Weights of a small transformer language model.
Size: 10 layers, 6 heads of 32, 5.56M parameters.
Architecture: RMSNorm before each block, rotary positions, no biases in attention or MLP, normalized queries and keys, local attention windows, shifted keys.
Training: a variant of Muon for these matrices, 135M tokens, 4341 steps.
Each number is 128 + 32 x the weight over the matrix's rms, rounded and kept within 0 to 255. Layers, rows and columns count from 0. Numbers have three digits each.

# layer 5 MLP up, 768x192, rms 0.209, rows 589-661, columns 0-95
157155168131127141090168115140161159074161158092106155161137151153072084199140133152074072152073135146135134096167109145152100194121090130150168137117114154102117094106093096098159134078157070153098214081094122115111096112151104094176142118111141096090115136169146172121098097116150144145
144118136094179062176090159130131128132098077137097118073145150164149136107070159083106104091126147178114112131099150145138167130166090143106153114136113116077124147077148059000168110123183136120080114141186099094099133165128174106145149190118114155116142189122144055121128122132121132076
174133147126131104141109106107130079117073150125133154132122084120100096145116106147146158143087148099158169167086116102131131143153128161124110186131137180122106097150145111153159168099069145173156142113143104119105114112080119132134115169151166146124160104174065116145193137143110107129
110130145157099149117162099113123086131051181148174115094139031153044136126094142085092157154098118141109124190138179187102069142120123075109134118123151062060135107239134152148072107168158081105126124114114155036140088087129152128138143123114100150137126122130082128143144125157144131114
149090124140132078184113147151154134130136104101123120170138124076151092176140148131139150153187083088084116127095102132077126144144119111086144208121140182058124172157126143148128139048106167202113212128126066125128138108085098120159162124122135134140158168156114135151090133125100116169
131104117154084118152153117121127142148109160164113155150104102158124083130098146171167137123111128111078105100096126185130127129166132060092102169138101133127099128112125116110159124126096178116114130074124084139091144099150117086091090126146160123133100147138111146143131161127127143123
112123159089163052186165126124164176137070125079169127106145150144153102186129145159132105129107144118100124172188067162162117096093096124148158131064143106126166193135088124173091173137123137174108140085058086070116090110091144089119121080113157086158111099158110126114159115155076172169
135157142115100106128101162118153098094211117084157157111141147107122103101127093136142110148125122163138140100112115142152183087122120116122084145064146160089130078160131108123121125160151158174126132123104125165054151167170140107129148087110119142154096119119107111160152103147161119161
073098131108138155115160120139099156109115143113150138135130163096126157179080166207120129170121063163088061112154129109086129080103109094131148104126152197166086155155112101118093182101177121179112135111095145055161126122095087101116167148148092078110094184140125085170152165156146111134
146172087174192135156092094098148153146091094132125140134175128133116162140144217098116099098162120156140115137137187137154105153147095158127203144123056088155151146127129114169177152093128168110129106100154118098153186169161180112167090109091107042100141157135178055105071153131162081165
085132148148153133089167169185087097127087151130107138084121105137143094183146163129134149140144156167093104125160123119092151101164192158154145156134127113147146181141090168126168144100143130155161135107047066140191106095085104135196121151093085132081130138132110134130132160186201148173
126112119116045140157181114111083135093125135108096156130090113140091108142116160096143104155140127144110110131126074177177158144082119115147115211092158123090107103127149105128116146165112072098131109120112169164138125187120175146151176081105131190110165122122143150182173117132119095150
165123141152139109149122092106156092084138120081085150093131160139141101117173227145163146126154133184149162111047126095104135158116168182109193100130099112122107136134124139150132132137161110118116104107151158106155122159060136126089103123087167163155093110176214111171126106140143120114
154103162158164188138187076145155158145087091118108116153162129109063085126144137130128163099099091129148099101105119116149196078118123120139109136141143077125133138105124169141099118123076149130163137113123148099126089151112124138221098085116167120161134159096058076123125157113112138065
155154162153141079102154178120144158149122148149109159095115126140139121125123131130132154091132108140113132084113113174093127140135113084124137095165147068120192155162139153163106096179164153166128167111081109142129076132114054138091120145077140128135139135132139151159202054110163090124
137088135236123138176134178127098152177127044157145150098147172169104126157112126127123134097123111123148143048131115171119161170117157125050049138091172146129151153082175109148089149077099119141109111160161160139148095136138084113137141149185181192144092126134111135079121139061102165128
203163072135115048153106151167044110093076165073118094097152091127097108119080133151089129128173126067152135133083168139129116060105044131121143132140122093171141140111160177154134096147166138131071077146106116114115146121127074070080135140104176135166175096141116096108170139126124189162
123066140225105157153175175133122142097116078140128077142123108086127129113126123131127124187075116089189058098107125088097126132152081141154079121131144137152202100197166164162080130091097134091159111127124127132133167101124213063128115065157115096112178165132105105111112117174127137091
105086135111135128142138143120108118151111197125151081080087167211149153097102168090107138084141135080110124170131150177106119096178172173133156152134131143101125122106125184164117154116095106111076142123115097159102166099105130057100147121133136158100137104200114179103144107153117110082
116140116113111107122131161147094085128131104146110075062168129137037151141100145073134165106142123101176167159109096055096168090070135140121110139159124112137142119111082175124121113157086108113096126131137040090125128191094084061175134117156143140124140091146156152135040164113110119144
078166129133158140188121119100127104076092121139155087185111063120198145132095121091115099154174169151157180091091158111127129089109127131136146156127097099163127132151127107104169122081101135142096126104145167139082167128061114170121130178131155125131089179096104130175104142209136136095
093123082100054127091174130139133113147144090115120172148142126134155103091208128124115149129102071097140083167109169148076089153068147124132162141114126178214140164105119148129191123159168156155117180122133144097078153168203118110160118066112141182118100116176149125108122158142130204142
095179111105133103144091084050117086160117085145101141109122123100164137168125081204097096135117084147160169137095172181088099140085153098069046127099163114183138124130131089121146112092133146108175120123126148081129146165178138124091137140154138175130073142133119136111109143116154132106
161126125147051130160103148106140120121057083106053209123127144155156087082121123124130163118143126094146107192136148118160140137135122182112100122099069174106188111088136129086131132143069132159117148196171121100100093108114111108095151135109147098133075091125171076130087143090104101152
095152175109138090101152173154094108157143132110133084062109116193124114150106139056140134073139079089138059122116110086121129070131116181103136062146119111139139128176166113143144144151121190105132197130117187039070100141117176119187068172101112151143131140151063137114147151162109148093
087083176101119149159154162084126089142128148106101105157145107167120105142094081119165144181106093099113110206140079120096153147122155114111149163091113063150139146112151115196159145146130202146082097095151105120138144137087104101100101211149117109095150107120100077110156070107071103131
149092099176111144112159198161100114076178154138153126153168194167074109078122167171148120091159087076138131125133101148112134104134096112178133147159125119101156127126128097109107124098116127096123087161096086126098136176102111066116092152077141086114119137125108176098167130174089179127
195019108096118149143194099133080143178090074140148122115180171108130160130094111136141164115139080140094144127119175084115150189091098075122091206083097136100164187136182080155140118129171057117093153085123146123126115188157117124101161099119048106127152134131161084068144142126067150178
065173145113153126087113092148166112153080186144126230072084131148124079126137124057119117091141149144149125125197122168135119182129151147090160151163170154125198157167097156122093153046126086100158159117145163117123110176113174131134125137106115143098142159138152112147104079127135189172
124173132117151075188084169141150085083188191130074165112131166177137155122058136184117133177070117171148195119185125090095110150174128137084168163141139152081137123100145085094063118113176082194062129068075131136150135091171144120132143090088147130144108104122140135121093185170157146192
115137130163146135160141111153105158173156126123186117110100155149183113128059084149174070162133083173149220121133117165150074116171146133131101073123094096152153149035183104139037137104167058130169150108152147091082191169135080128070058117129145150081168109108151078119176128088136074150
086129202069137053139101187146094131106054178186107063172165156198204121130148214057115093145129111057141053163120093156079074136108082197112152110125095149168096085120083145133093173140118130136102188166118117155137125140104108100119137152085079139127126164142103155207137135115131155084
142164120103060158152097067135106206068162122103184153102198171120100168122131189159153132113185113103145114077157142104147085092139142091064159134097052139109157180155126134160096174115078148148099134157119105201140164163141126130097156143114139114162144144151215083088151233147183174024
159120116154159125115102169133106157198078131133074142096050131111192161160119193145097162164116135085105131094145106180125163170173172135106153150126162117145137133100165100149093139148096078180134099101153141118130163161193153159165102129150113081146127148071169149197110131121087091141
127104154174092070094102133074112200152165116124130136169144137167140110124066108132117162179079112179109102169110086188125104105121114072132160190105087104123103121167176155140130153174112133119120171119139153083130143134088122095129110113095125076152087166127063099147187117158092126020
062115109123097189101111131072137059080090145166166152136145140104122143107109169088134111158089052099109198140081066144130106204083129074080096097075084102137138195163091109103153130134173105111101070103114164132123141134127142100065106118109164101137103133126097188099112083120078171134
164179175164099105147123121140108107155146163158093085130131168135129074163122122082174124108131185115081189089127113119120167143159081137129123117070191118147132142080134185105143123069168125099098084118156205143156097117158164122158195138163094117117147124170095134131103175095213130132
147073195093155063111166123109105162213109178083136131164133106104148116154146118095148168159094099051162097114201092161133137180124117143139143088121142187164144175127111113159213128132149181085114069108199142095116070134197151113071089100084145110203057156236146172137115131146086194119
172079126136159094138110103164134153128118167144115097129112127125114140111090104068097188177090121069132108156085136147125067136117083151165120126127129122151170133153118060106128122125115138089140086086127118117143091173175133121114106094126082140106126105121129153150158127156106103145
146141116148114112171132145157106115144186089091135122156177072073089126114125167136068169076082119128165176149161140118193046096144024085083112176064153103132126148174086136130140117118082150139083162176123091155088121125138131090171163119107133092086205121095123189097067120122115152159
133118144117132086140083129102126115142136123151083097163099190144120087085088138158097174145107144171098091139135094164078057138130129111110152125139060115188121119080088105095117162183117110097110071090118170176153066161135154175127160163158042139131142132145168083127078181090127127118
104085117121149143136145159074138137094064154128109167121163172122143140097110047115115155116193126106168108124146077102124134103132153100090163235147162125164102122166133116158155134150129089113152154146140034150110145165121121123153181129098125076121094172114167148089139133116098146155
131182085154137137135073165131115144064108042161156161123111060123077093141109160092109150085056141151108117156104077086144153151141081161144115142158137134136110119107059128101097200124139200100107101127120185127107143125093105100139174158110135131117144174088090091133147132117078137101
101142193096128128127089107152100094102038131106191111075079156164143091128177061169114101104138101172103094148078155131128123108145112121121141102120112186125131112089094142157124108174117129144117152142127104132093082103128169141137095136184139105132125100129148144145140109149080076135
124151148152162145101143121080184125145147162153163117114143163131115101143075133131097117111081137139138131138144133159118127125158201107113143143195137079136154098111093140122097118149137135141087112105152096137119129144074125139163108155108066150075072121098145128152134144174153182134
148080092138147156169112106154110104142102134075109133115105069097095138133170182124118110100179153103103122140138177113133200147112094106169173095112169096051134133102147071157105095165127073102136103174071101077141164175145114127132121134090122087125149108115141161109111084196070165151
121088083138116092108208127142153121083127080186035123136094169130146109155132159072143116121128105136147064175120167140139118074117145128144195145077140163133184108112121095146168108133174119121162168103168123161163205101102154126085153164168156123172142144172131080148137127141122124098
138141126085173138104162174112083090131157133134101099110143171156108102108130081173102176111158148102147107111146104119109145120122124122157123115126115219148110118056159109101127131115106158108125153143046180179153103156105058118110179164135126107110144176107095173160127157143160125122
116119154123147124084149080103110124118140138087086160123138087117132139140086112150124160081114095163163104131145174094160113149136103168106131153136072112149075103089129126183148128137092074120142145154082079164124118065129144116165107176109114149104132174113147092083121133138108174140
093097175216133088143156143134085129109160133186151155128081096111140121170148129069144183131148130106145153143143133097131148084134161089082077092081093192121152150131120159147148143158171088147092130073049148127148075070191103085226080120117087114172172109140145138159132112108104070157
144121128176121120168143201148115116104078173131121130109144080083120146151104107159103162125101154135119126081090150136189163111144118096118149104160107132135100129135100116083074106144132148127099125109140048191136100135114147151122142142105191114146147167088079169092093109128141164120
141151082153125069119171097133079124154127138099144108072134166147098089174092127116130116114125109091160135158121102058089201193131133029082143102094143191123140126089177082155062075131113114126058180121139138150164127143111120127080147172078129154125131199132128103139120145054178143133
208139098086103117143167124146083128150139120185135097117156154113175180082081163135122143185095090107166101126122113139142158086123078107148139105070110093121108138093169130143101080132120127087078112130095145186149119205110140087139152120104120189147158155101142102189162134096128110100
110128148174141059138090072138087096094128160151070186085127212144143084146160077167115116087114154127121138160145138139137168128119151171138161097148175082096114112107094120172083144086164158109151114087163095106095156139119139098145143097106146147160092110163128173152133103129179144143
123183145077196178095143151147073135122063114132140108123123120113130118194088089186100121141141148150156129076105167143132148110155103109085119123110153101124161038202140143155147184170056093168175131115106107137135117084168160104095119133117157130193148121084072134156131100112150115137
114131158116110093118137135182078134136101069076051121086072125085134134112054121167120073150103091081141108117137073136113120156131136125097110112162169121115140140091094113080117148107094145128130164095119129149159129135134073134166105147164112098124112184095114139141108080177138161159
109131170102176075131127092123129109072158165086115095133156165091129216147064140193109125137101102142142128179131059192117139136076073137130072145102108130125096157162168110110114051149188126123121128128122129111094136206147080145153108103094123087116118152146220167108078158139201153178
118116139138151109134142128169137106114097141110135147191171139139161089134083120168129103139110122152128080108147102111183077097100153137136142101101088128120141164126115167123190162090101110165156066163098131162113134172122070113068131164113107104086159141035143145142151127096113117104
120076124116115141091165173077102122091127183142096155084138145146116166090125115119114125152153081078180151117086060188125154092122153156078132142094128126182161089134145194091154138141118099116160134180151123101151147103140133100074084133113127119163101128114074109128111139084058114147
187123159089151137153108110095180101136185099121128100098095095125100103134088028137095167056143103195135154071166071099078093142159123169160132105147187108130203153039105124105164153150118156138144130129129149120160077109137083141165133112105174125144114079178122137079152059074164115119
081120130076136171198135153093096162051096184118147125118174078100109089140131170130198121112129149218123129074116181164087144142180196111144087124176169147100171105104093139112150112091149186140119145089244153169056073147163124088128144139153152086187122135120110136111109107120142121186
175133145133141149149104154114140082110108077123113180144108128152116158092146153163176159093118121080111146154172163195108114067133132148179087170132130124183093060120127125067117163110097067083151131119180145136115165096166126153110101159135104129135136153087076165102064107116145088132
079130115057148158156105071054109153129120136133121164117164145192128085127124137107149108123118174169103105153157123109136074097199088153152125119171085100105126154157096087096113149162119123135129164152131145096111119172186168101125192112167150130132116116134106130111123078129082080133
131135134079112102152119155103114168087119119104133127097180132126147117112103053162181171142140106138133087131119073142146096102073095142171150111087087149132132142138138165096109199072121144164092185118140137160142127059142133107084147125083093104097148156128097095134139092087136097096
126143174122123122079096177131142161078118155137145129109139144097118160185116193134106132177104110105142145115135185108112124147095149130145115154156134112078155122138153170106177133072066046152110105132107171133132123154090089129101119137111131096085112108108130149137087120112098089143
112148138162176107047134102073140094072113063143140179128152144097158132178116107088094109115193107113145164143176083162112103159131101164166140096120178116079135113164117071135082092172120153169170128145103134093154117115083105106118154150113120125193143109156092157099157119099120066094
112144178127147149120111135125177104097101165133117056130160149168161104160074143113179137147184071124109191078136162165114180102125169099204124139106165137126166116081103109168085107129157223097156154081127171156150163131145098144127121121087147129186097159083103170141133129130130102169
146134129132116135173162117140165126104116144132087102128101204114122075119104154145169158158124145105185110068153184149190153093141207202189151093134086158142165098085130142160114150138136175099169193152168089156170104156107152150148070097133170130154177105102122056124165141161135138139
085103118136171073160114173134179142097114095120091036149102131119113060117145124117129157129201119139134159095108112151130135082132127151193154068096096151143101148093158119171073183161104129109127116079132108156134093070096176087136106143117167159183124073115111180130123186137106085045
130122090130063162130166111148146135138083116176134114092080121136137134144115104085129128122082115128110120132183164185091151148163110161137104096137129115128124154150153153128109144144123155181128081142146178073130158092109137164159141110137104102094176135156130114074128089105101150140
137077176115098163094171156156128125134045080120193157165161115099175198116083124117094177170145097135132090113160141124077147147169111116140140053062161162144107148118088108164126086205107169163139168151185110099134133082115102052112084113096129091109119140115165146134133108136125120135
163122091112143136142067138130106147137131139093155145170141081100097178099159075093155101142112089128173127127159134046104102071085123148129141188121091086164128148176134169163151147116129187076118202079116094139074137157165179101165117121107067086075116143084119095073163100142103084078
106173153201119110175193135120129053130183176109166155090091074151130096122081092168113159121095084078130122121125085108153080123100073047097111173103166120147126083130092105089050177072150118154113131136141145165083079119091155194142080150142153120111111180134112136096115106108070150134
# layer 5 MLP down (transposed), 768x192, rms 0.0516, rows 589-660, columns 0-95
178112087161141115097127080105178126133121169169171117123199128174096122105175177159156071165099165152155122107147150120182120048138127137166131213134092144087087087094114096139060119093153125129163180142112132116046152047153142112169097122115148065076147142110098209113132168122178084170
145137130130161153108169090177128185125099116131094130113123179091164095146068150080136083051091125154157080144106079158186170143138088149141170156162155144098218164172158116077160121088105115098112106113121111154132149127153135155080156126133161131181135116142119105084176115085154149102
133114151198090165141135128154050142110124172152182147159118086117133153144117128149136097129147124122124116132166102119079174119101119157124070163109144130140162109150169149110157155084096123147163119117126111112139116152088136119121174141151132163124166149180109159139155112169101120145
117136077136149103166118181095085107140138134162113116103172138140158158120098134141096116184135168138092071117135116087116162145176136148117126187150184126143072161187108166130161204078128100134064129140125153136078139107090156157101158159108093143108161164180123146096133146156061143104
112133142120123146100150109138102161103139162130136129145141100044115076174149210114119083120207092101122123130134131108151134109142141097149141171137087162138089104109138093121122106081108150195135151139128118110139167103128118143186116132171147128154106149112082100146092133094080118095
087123137149116162098155129161095112083119183145155116155126153128126131161160127144131123132185139151095169120124126115156089108193134105159075114130143090167107129104143144105139142168134207145195183121101121111155084089157114141092102118136108195139135117157152165172099129148152166139
164177187133145115107101160094110118094099091195200122106141130144127124107173162146098125124071156103114153121192099089130137105148096173129129124122167145115088096153102107172138156115117157119071173126131130165190119123083095083106103134124035062161138124149097139145112154183159080179
095094176058045144122133119099110103119168100097118095146114132177110147120160133138159077112212068163160076145061161119143151132145116114115103123117015155097141085086155094079129121145132116145162136121108070148154131095175107138085104145088083108198112151068104108135152103101109151152
120115144094139168118106089149167101112110133135185099138127123090150138188107150219108127121135181125135132129109157145094123090150123108129082161134115113164148098113145105170081087139122196165079110119073054147125138180134148132076086132086181121148146099095197117067104072116124137177
142181124072120122139129129132175124078111103103066109144117126159128118117174142139086111141167134101120168153125099157146139110076124117131154093094159103179130110106108126194112163092132132134138146152154110118100115176165086117165140127112099178131125121158120089117120124129155142104
122179118119201137157125163118055118097172083122128127138086105128086122143152163147172134067102074153163101086071142106133175090158094153168093144120083128085146137106125092104122074139132106158131117175146130173145095054144167096088128094094133133121142139101175153089150148115115142136
084105170147109174152107125110159117148115195117091104139163101187115150171035155094183084131124160131130124092126122098151149155147106125113069127143147096152089178171118157117145119127103156112142147155161184113075151116141163162139124114117166109136101118132093129082158129062116128128
137171132139110173110064130097096115095091116084136097126146118178106154091181085136141138067087203124113162183064129097143106199139103145167137110137124104128098100154163161146145120167134082130130089138138146131135125114038123154140188082080149128160054094159123128094157147107103176071
164124148188140127171128174138149185151087148120148158127165147114106145159152116120132158144078198112097150144118166147080146135151148148161090089179105176156048107166101135100097129134111129166093056151105083139089084116112123120115108158129134141133137119081096119109172126159119069125
172150144133119178085118135093116160128151136134083111198132111156151094079084189106142055166075128180126098131071081170152128120096156114138132087105149158123121175148099111143124117202146074072163118090146150159165180066125104136164142065099161068168091113153133131141077119156180146118
173095126182174172123110152128092149168163107191128180119160107136077086109150086096180074079087144059184160149120090105162066106164119120124065098090141139111088102088135128075156117076153101079132136098232178122144117132129139085105188124140065150164142154064164141080110096172048139098
070151154104158110123096113152131132160107131163097178125151097063176126133113145095143175130181151189124025132067047154113140082144117133137140135140133124132146169159215135150146074091097134117115121092145060098095123125135120099119139087135149085168143147149054148077107174145139156120
134121159172160124136110127134128142107123128138137052076173163111104121138166127152183152095133147137102080086188114140146138056134119091170115143149154128120117152149183191140161138122148156096160122134095099071087139100141074165087098134132131135179198063149109148124119151143087156119
203091106131088136137168185135122078161125099139089177111160113097170163164124137177153142160059215170138122097059162087101087130126142076119157115114114102108161178112159071125123113095106113107156112095147145093112132115163143173116072116147172124126175133099095130072082131103117132208
124111108124111116143164102145129075168095062137121061144133140128192145127160137084195077122236171119167088150091115098106179089185125130180080104168144133123112101179115206138155147142131054100146121128136106121124142071186099129135069112124106141182166170134108137167137205085128127137
174082086134167118151172161134134116097069171113092148121128099092137179132119095121104082121132195122145147129142150121124125095137176165127025149162128130113107131155117118135105143112129121090103085135133123125154094149154148111123108132173162085144140079161101084100120108136154166122
086169138129112113137138116093088171094117114178098129086168106128055126083104105113215115150104113110091143097148112171065110084140099146155101137069100087126141133096106080116129108114162106135130113143092118113186117115143165151114118138165123142151176160123144156111083139114093131140
094095122170111136124114095169163097134108171148094092173136124109142130123146104140156113178105146186105114062152144108128147137107165128114183123140123099129094096144113151153123106170149162129104128113124123168124126157116142142152130117155125145093134095129104102141163165138107102115
157173125114060188171176117133141121076101107126051178064150155146114138104176152093141100112137140121098129174143171070122161132092127093134075211130171164116142095166100148133135133154156119114172155132192106168088112123122121156136095113094226131182125160129079115139106162102087152129
086118138167087117103132171123078138184182112165133122103183075104117171129136101127180143128139128091144186073093127140166127146158153173117167146144092118146131148170129151095133116127167090159065147125061138105101041138017098107110105066119128114144130106081194177107097123079121139122
144051137117122159043154172116080151103145135138073171161112098135103184129129111188119120159155153138123151207131127088107126098155165058172129133132132110126155108099172169191100118112124131154088105137131066146097079162145171109173110119152110170114048143146176147166112124081115074125
117128067112137045118122112121192127138119087105138119099113129155167183092095114105104122156115083142115085092101161140136106106143133157139153116063157102126146172153124169183063131172131073089095076137108073140144142082066157024090125113104120154118066151107118115074124087103102160125
154112026095142096104126097105134152172100108109100124118166099081101181157122130107124170155185097104098118174139101102217133167143103122081119101168070090101119127148152103180143135129153142097165138045151137170155157108198109118111198123162068154162190175094174162112151149157149114107
104149119141163120072121094142173132071119141069123105125113075140074079124116078105138144161153103181093152125121154193103090124099117120112103119139098124110179165115179098176094138076132191085159143123096157109171100152097074186120146075173111149139107113117089141117094120094142147082
132121099166121097138096091123192095148141133104074170172083172157052088095114182121147166129134174133109137172148079123089119089092123139133124172114108126067129114134179194169133115111117054139112155068090109121098109042109093133136163109095116197198107095126124104154172129141152210122
128095153139187201154112100123137157092115126130135129084116152074142154203121103105111075168114202066114163175131171080092068103104133151197143058178079103101126140137152137129124128064110187125162112122092171122156160151093169147114119069160148146122106173128141112132132130134188114154
074110134117105065157132181137181172148067099114163151140194159100081159120156146104158114145105120038117061169140107076128123099059131072154153063063138113168110083100032135143108087145091144099088171120151119117108123127127155158178119143122156162152129151114070066128162094180139130056
163144113098138060174135114108114122164146153123119134108122082115153153089134162191097255106180162097077105133167148094081105145132153114142161161149088113136145108090113143191064183165162127167185107101085135031102098098127171114159155098182089153102112110140102063172143155079133143053
153142094118092126123027135104134054098140043128128129105094124071137184141175162121117096082187154146067096149112146101120086117073133120159142135152125111120121123124174166140133126074064077161157131077121137168117132125127133107112147144138098118140038194205120109129122148102106146133
146109191125154114100130110115092131117126112094101082158132083078139079092156155174156091084150110169133173144101104170094165114085099168165137167182103140146110113137067087108135110128163078025084178088167136137118112104164128089142144089171119144107113090108135130116131148118107104068
173153151152150132129085077106085165124087153130181191109088180107126126114141101137106154145153122114112099075160125177115114172149109119128141168132149048113116134168132094132169091090114099154154059113119141083141173115098121113177128129117120124061155097127117118161144113098085123165
176131060105083187132143185124081170146097117108113109125150154070113115188150120065130074109127124098160118076139130197104078144155136104097088090203161126121090158152119082198136121078071144106126174166067127131096156138145107182171140114136184091178182108139142113096145145126161155154
117054119128088085132116136081155159187100168142121064112177078096129098173142124128128100169175112094156147124134115112077151191143159087146109098182117164134150136105126125096177160092090093083155117121053108103182051127168192163082156055105143168190090116189076123129126113150128150109
136094162107142129129089125124132182091129132118159132141118158119141126213175120143095152165125203187167183142109117111135177154127120143145105131146146114111164118109141131118108112126154205116125110155093168104125074157145134180089112169172159138112129115124137150113138123146120180127
155127134081120083134135147154108131112141123167089095125111066131127119132091114094105062128100173108097092153136118132127165109121139139190115171082147120113220191156124100160069121165147166161062147086104120139114080112202171072117150141179105192116130150139134107114111127061110095114
181122120172069098102149112124146125120126125163124137148117135150090136126150190113126041143091122158101158154183149136094091139074118189143123109177159107139092165083046142148143122126084147132126071106118081169199098083133110104131164127182092163147135046175154093104113091130135114143
048102142070099104155146116174122185162051141113164146135126181104134193126127108110088107126156121156121135114160120093083108131138151159166185154183149094138095104143134165127149157160136091106132130141100073165108106159131088134075110085164133134100136141179162126121180182101103144095
121121149161098109117135171121142173163112081107144132101118179104124071131106109142131159142125133107178119151137134131139137131134160080162139163118155121090141203110065092170181142132081105111106104136160111146098133106055112181133121120154138144082127144099112111157162176121157183119
099122095105080141088101146109165116151126207159120143158137126168114150108092153134126161115153205140097147135164143147114105130189174168093080179159065114098143185134122137087107126123138139093177175118117174151192078134153112127144112151122100123143105118141124147112095151101123135114
162107137071099135103161068169098121080124115140132096073098127167133121162175148055122122065145181125140112099170167153127095084117140102171150131085153103168158111103133060142100155139137190134118200102135128106132191136128109127169074123169134085092151131134137162123090118162154107111
162173131097133088236140152147127125086100137086115177107192146111086166142064081145099157107117194137113129135122079146123180102101166106110143179077161155149113132148121111137111177086171107131189074096104146179172154118147085120137172140127040083114169106157107155140139121142124111133
112098124123101149045163121153138116133169086123111139125142126117155181096098126143182168129142155154115064139121163114129143170149098080120178086117145076133112129101110102192170130135175176112128156147124062059100135126122158170118135102108163097169148112141115082138131204114153171129
111147141134136161084089118135127102171117104129126137127101132131114088098136102087176134068144216134200133105097085158134135149151105153116147133132157125136164078115148111125129087136143125077126091136085156104080156089143168164149057145198181108132104148115112124115112099140114165125
135160096155118135079142100132150127134111123071118111072187120039084150085161095185143155103115073113116139103108161089126136131147159163106125155109134174111125134148108092084136134066006063132125146141182120163136112121102099083115083149110113085114118152146176113125191098168140141133
167112124200120091165166118161099135130160160103092069088103123149116148202136104101143057120121086071104121117132048087101133157164096174114163140075081157160097124170163130149174072113135122058092114120143098182126113113097133055101101114100117131062152166084091164156112100169103108207
128150144146135161169095140109132132179143144059112122121114145116143072125140154111076099088158131113092122083114161093163070109155135075139098120144078140078135160148106089149182118127126175135121124117106148098129100122077163120125154185089148154129171122152135140100140207107146093110
188132168172111091104107082107158136147110128073158073160100109115080110138131101085091168084123089101181136140152124050129147102125092062186103115137156106095110108185180149168087144100118117061120174129130131140119094081142120187116093118107132100197069151059153136141140139142089139197
131148131153186128153155120147151155116128126079135076104139075197137111160126134134119115093100112142161130155166132183111185151141123100077127103104159133167160150130092144173065085168143096126076095103141121112057191124176127169104161110093181104117123163184063122141102133137137153089
120148147210151092184090126137087187110128104088104127111070150134169135079116145112137118161167042158084061131187151141115108116075181139120162101134114140109175069118161105087090159140136196105105153141157122108109168060132107106099124150136135173130126118144118158099113156163138138126
108203165154149098146160165108080163095187138157135110160100076085095135131133124181086143114080135162095178125167130093133135095137119110081095139128102166044079137166111130114159135158194169120103130142168121159138111109129135130077129133130099130108088121163185171113144130130107105118
112144107126150102196108086168097147115134137153139165158172151091146136140141119156123150134127150151174003172161112111172139095089159074131165145148151118113112109086099106099127158197127122131136186110132100116097161169121092077118124132129145130103200164159174141118093139082084115146
143053128096149113127118176189198101096153146116110137093113134181160121129116119098121075098120152113120083105116147105128164130156132100171129097070093148156132156130083169199039117138048138108133170150164118041100114177138194098151082095126077097104130107123111129213098176162112159177
126226160127082099116114125181160149148096124111112178081114147115119138087200134148094067210130087189133173113128112164132088072089188112104096114099096130157153149126097097097109081120113122154099118109153125100184108069132068146095130146147173153123138136091111065180137107142111197160
133160207074142127095076067165168099139149151103166082165097139060051142136150175144059163097071166144130143139160134135115137124154158140181156129145136067168129123133109094132079121093170113099111141126125107152089132130114142157142073083129067150122149156154111146148133148170151098075
096106134087158096088070192104197093132121154094135130146108113146084144064137060129144162112205153111103059104160111125084065107135164070136182156111146107102169159111135099231219051103106078171148148143119083168109088129086081150113121177055137177118124106116151169116137142089153111142
147143079138149068168155120153105193054158175125125088138159140108164120122152150083104118160143119176084205158145097167127152091107116123155176103127090135098136135149139155122085156137144110136064115137193125142112122128129157167096145121141087155087100101149148068224154137138089170069
167108139134154102108140185110159175158075147169158129161086097142167133135128155106117114200146142142126154136089049132064124120075147186101184138109095182127185131114071175151168124135140148103088069142070110128167135129121130146111127159135141151108098229137120073101111145163150095068
145105151175130060143166082118157226159103118105137086082137115126088099097168136153146114126127140173174153145123119158105162088154121140129191095130097105161128090126158211120131146147059109132133125157134140169141107161118149137065129137195127126167158137150130149126122110164076132110
153123108140089128043151120081182125128084109096105112139152148179137101112116138180147167088125153156107063098096110096093061146118136069086109132092129161130173153167108128107116145160095122131148174131096120076100156127188112120125037162122151096143090103131097097133146084140125134108
127108161102082130109138137153143175128118122186125107125052173085173102116159137155137070147141163170123154168123142084158130171089137159110138070166129153084140126091114111124105139119114158129076119106162105122150134115164109145136119138180076120184127121136117117147134192119067143083
047183162099104205166134126076129105201143113100160140136137087129093099089068108087162168072101106188107136086150151120114130183078158138155134102131100080137079181136032077093114137143145151152135080143145147160101104187180120144117159126188122167084124078117158137130091095113185133126
113176042103067106113201158128132137147116123124108167100121169108167175126160122149115142145132075181142174169127103139173190127046142185106198102108167103134139127111149139142151133107129113085129128103152101082170159179163074098147125108149162192119123081131167129167101146113128141133
190121142064079120127124167153103108149149084162125192153074123156185104144117102120139139134121106141093180180166104090074192234111125162116148127146139149103191135117095133169130196107141151144126130150105129138159123064162091117139160140165162135162099189112114103105123060087098120110
184168167171127107104142089136170111136138130137168129126061139103127119133093128158131142142141104152046179173036101167129096171105091090120144080145128163128117152145148149165130089165128153199108181138093109121105103199188164063199133093188069176101166089109102109119209139101104084082
147079142117121128117084173141151160162133143151142088139093173152140099118184180137130136140110131132153093150107110086117151160094146075108117175082171143187144125095132146136134145102090116183130109032127088103141104147184054119102107131099064131140105132093174106105133216154153096216
114146153127124134129122118155153135135156124108141114134203162157127115127137124160232168164154067159151135115200140161148168174119115064077127121112138099147160075089125115102124115156049006098096118154127109099130134149141091099157132127139116177078101177134134171119173144114098197109
060125184132144116097089123140192083127126013108161127151137111136137113103126155085112145146111164078135144160105098115147093158096092117100125109117085080143172090140101104125081128148173165143089204136125160101147044131100159127133082155174119111123112167155111116087143076155139182118